Each number is 500 + 40 x the weight over its row's rms, rounded and kept within 0 to 999. Layers, rows and columns count from 0. Numbers have three digits each. The size before them is the row's rms in percent of the matrix's.

# o: layer 4 attention output (transposed), 320x320, rms 0.0377, rows 269-287, columns 192-255
# v: layer 4 attention value, 320x320, rms 0.0465, rows 270-287, columns 192-255
# q: layer 4 attention query, 320x320, rms 0.0491, rows 288-315, columns 192-255
# k: layer 4 attention key, 320x320, rms 0.043, rows 288-315, columns 192-255
o269 062:514506540432470446553489566581542573487486512515494496495497520497508463514507573543488518514534535498519543472501515492501523519550510387686493472506477510491553471519519488465504521424499522
v270 072:510444547532517547561505506489427451525547455525487547473466461512476492473473529427472478503438485488468484479535562571410527560529477513512467503469514568466544489466521544457495464498547506
o270 055:493471493459507496518504520480529508463450557475563468476480493452519427487556462542472516531507511439526549463476523474490456509567506467481571526503526476489445576528530495484479546395450502
v271 070:496566480479523511479541498565440535483477517471506475526438509502448491496506498486493519487526535502481524504491460450440458473566397546521457466571528438508545556515482467445592478485459442
o271 047:560465537526452470545516493463473516507533449495465507520510518461466494553482577442498518488488488490507463401530482556546528505442552502443419519426520550510480536569522519595467498606550428
v272 080:469465448501496600521517473469452511523527500516477521441390506507588505523558501534515553492455567477506558500551497493467447552504446541501452529484469445518454477464502453530510504471435512
o272 066:491472561523516528489483477509513428494529527502512450502524482457456505512483410525476492506529449472442524501474496508559503455563497433425528517521538457451495480479520505488482495345508478
v273 087:465507461510584505516529503517503488492579473526460499419453452407455486517492548491523517485530548507541540500412499510486481550557539506508477506499491450450382469479470464454537518505473507
o273 085:554482541451469487493478493437493569498447531514549515508488523545514506493535456482483465532494424496516481516511552525487507501490484458515539472470503527503498540526484503508494485292492512
v274 079:526429527516473503432468469528529485466483471425539446550570526567562519457502484525539536504506491515502445535494435500562516498492496522507588537525489533541506468496517493485483571520461531
o274 069:481534433555503481474530509511484477524514459479433489479501503532464524538492546482530488460516531554503498504506479497532451482481536506414441478518581504531509487500505491524509508643523479
v275 070:514482472591563478537549435496470543525542519533512617501519480575515501484478465561535530508462524516509539472464498576486471525536492560519497555452491559474483488464478580476477497479497475
o275 051:546488515452518529445473474485513492476486498518437434498476521462492501531519494516490449500550481501464513467524563477514498483584539396495495469485568459488514469485520521519519503287500579
v276 109:533498592536521513518501494508425451505515487493485537521372488494476537474445512460476554507448516497514483495477522560563493494440421522496486557491508342593499524490494486493519412514422613
o276 101:441464502502488513516516520529569495479525480513476463510564470497511444499509394510474518469566561528448550484518455501529465457535556398578455509517528520476469505494524490484504507469556484
v277 088:505472438530537482508488527508594576516523506547477478501546426450485453555495496523525521499559566415501547519488500500520497492582550509477476560525464513440496491509520489448513496482507464
o277 081:546541515481454525459495435413423535485473484486432502494472558581450568498505578471510462533471402548551413482488578512471504520430469484541499438476496548534502508541493506494499514427509477
v278 072:442505494537479453519474506486472489461550565546439603499479483477426506508447514436485531481416515478452511488480490552521547472479481499492472543494492533470464504481458599604474408515564557
o278 058:505490484449533525539483490525523502474458508537585496502522483440605464461523470586489465543506528480487507538479536466442514515536519458623583466528430474499520466467462472410480556387419508
v279 075:474570518489542513551526466459438472529513597564479578517472495475466560454463494445514440484473468500434513502523495575461543479446455498522471500488486491469551496467446571557476446495506524
o279 056:478469520469514524566474538556551567493494492512535498474516469460546416495540473575489505521504584481470507488450554483463549512549515443607548518481508444491501490470496505416478532427462512
v280 073:521505566460415558519538494471502538473463503482522457537437521585542513494496478597462515501448499552513487515543517519485446464500446507476467440529480518563518500490588445441466502482483472
o280 054:512465429559545543508465486570512381497510524462557478485465493471444467514484581481535492440532527520423516441552434473523523463514485527354489523477498472457560520489499544529481546463508489
v281 075:420529560564547531535533476460487447535579473539451621475507493493459499488509522421500461550532491528468482485528503567477562519486604545511400466456446498496478515486480515464424447488540571
o281 068:522512538431489511498476493528488577485433542473504433508513511533495454517513583561519542538502493458523546433481519474478461527539458366617545516522479490521489517513513505454513527376484535
v282 079:520485439429454549462506523520484520506421446472532447492564514445539492519550490554541545501510443505470571526543449440466440537595481514481515512541502510512559527462531442450534589480564468
o282 078:511491499549522499476499496471483480538520510498465500528486495500492519495482455459477504454508472502542486552483492508546473486487498536224468495473514515490469497528517495539497463617493472
v283 069:474583516479476505536543471505481460493483465484485517549474499535554551520483508477475411500553502524523456478435574549509462545493440483495567542559530446479583502514512522482553446480438484
o283 041:419445548482486568493517523518486538563557493523553552502531506470493425460495446492509524422511556474464557507549432451480437477496540508433436547526487438492504524513504467484456490555582494
v284 077:494426529500491508532548470489513481498537457450483492508461481483499525548462502441467575509447491479478465496462523454484499499446458493499453481490506589460494496473519536567557471491504589
o284 062:486473457495532512510506484471531500471442526551561480458496445495501487454541409550482547533526567485491559508504468489447455498492515486543574517519501472510461529448482519434473608453441492
v285 073:494468610493499517456505497525504500479451459535516517500505529501471488483456499432535498501555434549530448477477469479539532449472511468477548477497502570560562467481479525517478534518467452
o285 054:491466419530473458528544521520540504494540496431557531504523476520547511506520508493471492465491549516493483516544467498441512484476520578569485594442476498506463564507498524513523472651506518
v286 076:539503474467393563487469586549527530522433471423548417533483581485552477495555482528545501497472475566542532485536501488512483519526479453500514475512528570519526498486528459405521514542564509
o286 082:444504484533546480504537501496521468512525484489458515504526472492519496489479454501481497452525537496495518577487475450531454495512509565186474532495487521497482509482521476534491501562487508
v287 083:502570454549571528538495458524406500480473469517510501520480522527521474451499475420517506500456453528487541509509526564462544498432470524488474546540533538561447483550506509533476451489456481
o287 072:480487536479479506522488513567575487508492544515480531522498496407476486494494474569446514487537573492466554523508439476550508496553482470568478488478466438431559466483523502537519486393510540
q288 100:516442465519514483441526577495528473558481582523492528538521519548500523520467518504500535498491507512494512415481472524371429530557442476469489495506590511584518526432554535473506464540513473
k288 101:489475494477498475506483461542505530530509497520515489520499490519481496517490564476487501459474442501466559431505509505512513489510516409693489522514485532484491475533471520470459521513485520
q289 113:440550524462484524512464476472461502501472541521482481512492511465471558500495506563533506533579498480530466539506479436489473515529448543507497507519480504506481601558518477485529518472538532
k289 108:480526460509458547490521540485461470418499491482445454492482527466480528485459502517499513491486546508465433584517471479466559476531519497419482431540460513498547482433474484544524511428553500
q290 104:586450478499509495483533550545508531550498543519529519506496483481470449528507470493465573483504595464532518484463454536431429460536508453485492523533571490533456541491545522523530520593493445
k290 103:505472476499532502531468473533476534502482472533483469514546482505519505524498595515479503508519480448487516399480531468523510493501464451730479517474470481476480466538525489506496478455526518
q291 109:476473505430494481471576509500564480397521519584510461515528504473490509507450552466509463498486444517524432476502446449403525510530406505484548532533485485550504492488516542499567516502550503
k291 112:506493501475498474519462517467471512544504516509508542501515496538504534505551408490508472460496465484481578549490485576477499501532517498446458540518542535462532536427472514498446467616544533
q292 105:549520495458480439445527517518576495477488560505534470561535444469461464491481492484514509504538525533531510488476459487457489466509480447478512467566548456564461460421496449477508482575520485
k292 100:507481501483519472527497516580471558503529529511525500496534456526486508532500517487522486464465485472494567433496513500507462500525498461678533570476473523510481475493508502505450497545519511
q293 135:521501515517438478489498482518539567566437560506494524529475477471578449514533450503474504506457496513510459499482480553589481528478537509489462519501543466492562541477492479545522470544437577
k293 107:475460533531500501505486452524497468492449509448474495517512521520519485503475564489526449509530485507530495408490507530522554522516494456734470527505494502525483492527496496491478475509451513
q294 136:473500511465501498541484476483498481410549407528470490488553521520505549471497541448528423533517417497470530507532521491512548508500497513524534486493434532481466488507471496480528483437463520
k294 109:476479509508476544493531486483479447492486524507500514486493478471496515460470414487519530487467495496513451631495489491495516498505498523272518505536505503525523523450505513495494496537517491
q295 153:516444465450561513510547500510502463435584425549462470439553470507488478496476554484469534542527524523478516514496492497513553497532563527520495501515410536495494470541498550487475552425581461
k295 109:485493485484504552526488486472502502536509485516513533488519530508512546525517430517490505504474507493516473606499513504536458508498493595278505473470528490520527501506492499516502520535497473
q296 123:526473511486453496498540541523529470580486593507473535492437519558528490452504486486503492529533401571489528474519495558474594549528454474493437603556556498504543585461570514472506418507501558
k296 123:500443548570494428490446434441488469498476503496458587483427504463497489470493531496508462507510468485529475531495489541532545525564510463644470491492473488472461459450421519471447482467514497
q297 105:508490529418503448498517574498548501540494535516554552541503529597475535546476486494520541500539454473488536512533502486395476521498431445469575470547572518549484518458483470505527430544423428
k297 098:531468497522498451515516508518539534475509498523469483507548458507477476507504550517513479513467519490482498383473481461495490482523461463716475520524460528502502490529505541471484538493509535
q298 118:524493483498549510475491487519501502465497477565507449484494514446415501550464565512583533504534559459492497501455455423425461511510411508505523523510479520497479537594529575487506550498568449
k298 115:446493456412502569491481562534487547475557503550492544484511555489537502527543456458451502479463517504479472575498484514513494506525476580342516531463512502439530551467520505569489500514536512
q299 128:502466484493539484509522485456592445572521537462495511482498483489564450487502459522464502563504567529531507477491539530523518467483615488495486508450458447457542428546512491567461527476544511
k299 125:459563527540527517512415487471476480461458410547489527499527557528497500549449541578449512546517448533533538500483543496498473520477502496541525464493511557498487504559499452406539436432454416
q300 137:547491516516494488492482536505465531525463534467528509525473500452536420518530459479450476451463559509528461500491505546566482499519458470466471525522558481540542595421518507483527465582444556
k300 106:522495484493508493512509508517490507488523504497498493511493485510511482513501584522517489499511475468516536407472518529504522509531508431730504517517500483479485486492500514473516510514508516
q301 136:517513480551476519461519534496523549508461583490506470533501448495460470502461482534452545471515547479506507479437447563466453509501486504467474504531603477539526502502540450530473490568491481
k301 108:502496509517510435499500486522474552500497495527469468505511509495528483504497548519476467487480493494482562393473500506527500473516496452758498516490444496468497470530487523547482504437497506
q302 128:538512522456537498510508540489462490551507568436511563504473536544540421474582426498508445488519492541528520503507513552451526476519474519488506514490515409492501630458464467455522493548422545
k302 106:516486497521531457472522512542532528450508512509495532496498433482475444529539601525472484498516484512542536417494505489489536534508467451690529478491509473478478499506515518454526529400528492
q303 121:476481482582450503496455435459532490549438575408486413538524561464562493501500457530544479524564504490523479515523517488548477506458533505472538456454575449491573537471559440510443521490460503
k303 115:482496524532518434492483518555475537559475515463486542491469512481467489480501508455524490483496456519481503444433503531516478482520490469659514560515530459501500459526428476497535503490498492
q304 117:478444527485498541489512543499525495467491419547489493496569406443483516532491541477419532510530480519487516526465446468536513469527516542540522538513452544453504431520495521508468541454624480
k304 103:504512488500514561531494505446450474511494490528467510507528527454530526552511433498507495497532545532496429626507500492479506513528557534290527490479498485506544468441500477551506532502478422
q305 120:502490528609496458475469481494518473522423527413501481429394536473530479476523456545545496507489531469522479462515509506531472536455517471501421555472536460531523498475545476442527483511530515
k305 108:519499488493484469505456492482551526539484489531482527505464499551534457487518554474480530504529493478507535386511522540507487512516514472679545465476503556501493512579501491488434499503464504
q306 127:472502531547488492505477532474401487534437554425505500532525504459455501478486451574515538502490561459512480515507436528527488494474509511477432522490529477528530559495583469484585455559507559
k306 104:455496489520494464459528481508497475502461500498452453497493502532520508507501554486474485519495505500531583390473505498461560459544516490695481499497514508475492470519500514498502533469501518
q307 117:533471463401512546509576533543527497551519543492489494460450523491528432460508493483462487495492434552496402502510463567508556507509565546495466591523470494475502514495480525502456510488495476
k307 123:543506556524534478490429433469461471515467462478472550467456564534523510560492554601535542509532560569552509510488531532521519527526547518594523462461466525490537521517467492459531514417454458
q308 128:457490453480520542543469442500442533461537459529482450456544514465481530509486525493495479497509476509473461547514503496545544480514491563516498489505421516384512473564508555532491560435510505
k308 105:478496494502518558471500517490512444484505524466527525491475536493512523459526449507513524489505515549483461609484473496487488516483504559232493519523506480494546530482499519499531508550486469
q309 132:500553528514479494470483534472500519549454571447558462538464503447481502518496425519502454486485563496546506500476483497569485452491459459462486510511564456527502532492514461507524455556510484
k309 108:491523476515487497500537484525510517494485495523452494500508466479478480498501600509502466497498491480508516385476511523487486486510505462758509497473503485508490475522500485505475526443516540
q310 146:443483482516499550503495475489435458467501445521488507480537535525464609494482581510557495498517396511478538515511514495476544523512482533534482485479476551489524469537517518413485500439487444
k310 112:511476478489493527481533507448519463541514521526499529492490510466498530483506456475481530524498500540474437596500490511460490522490533561272479468498502531488548534495472529526489501556534485
q311 135:525482492451561516501478450508440474419539403539465472444469525486480515480536564536494475503442482489525485493512571508535534501529534533513517518496423515469505486520471543475453527440527523
k311 107:513536510474487528487509510464490468502514484474549485496475527499502524509532440493502516487532541522509467575540486531477481499488524569227513460495542486502537537492523499497532489572497496
q312 130:509511444571509479431431505456505500534429516441516493520471488435492451465513482497531457485472520483532493485477519548602533441483464459470536526474553522515509513455501460438414504505515459
k312 114:538521497550513518474485516528475557552504535525502555490488496460443483519499546487495476521478481461497494450480546558503450484515552484673537532459508494483473432478509464482470504510498498
q313 138:533503532489470523486530508507525544524415551489517480500457511469511467485513424500500488492475546520531455503559416499548469494495497496470550494475530443494491556490450457516530488566501576
k313 107:494508478516526447509484527527468501460503542469459495497500487517490475518536544497480502521489480482524554402468531515500530474528475472727520536503484500484481520498507502495521506470499531
q314 137:528496513513536498533483491508481491492521434494482539455457554559538491524552488497517393460537421519459504523529532482527599551515433539516498520515438523460514598516469543445484497485464495
k314 118:561479490508524511464535510453506514528543508522522567490488451468449478490528507465499510510491566501525434573517479540502515549541494546334486472506502470495502531419477499479551553497484475
q315 115:507477471447511496512546550500560523523515528470568500561563473541524456542514466491452523489527514484509504495502493510408443522489482472472544424529524455507516539462506475498496513580459480
k315 106:480517484497507459502522539518486542480495474518483464499553471514525498534514570498462482484516472481471547396499479486481500494502448482730508518508459483504475484513487530462491483447533503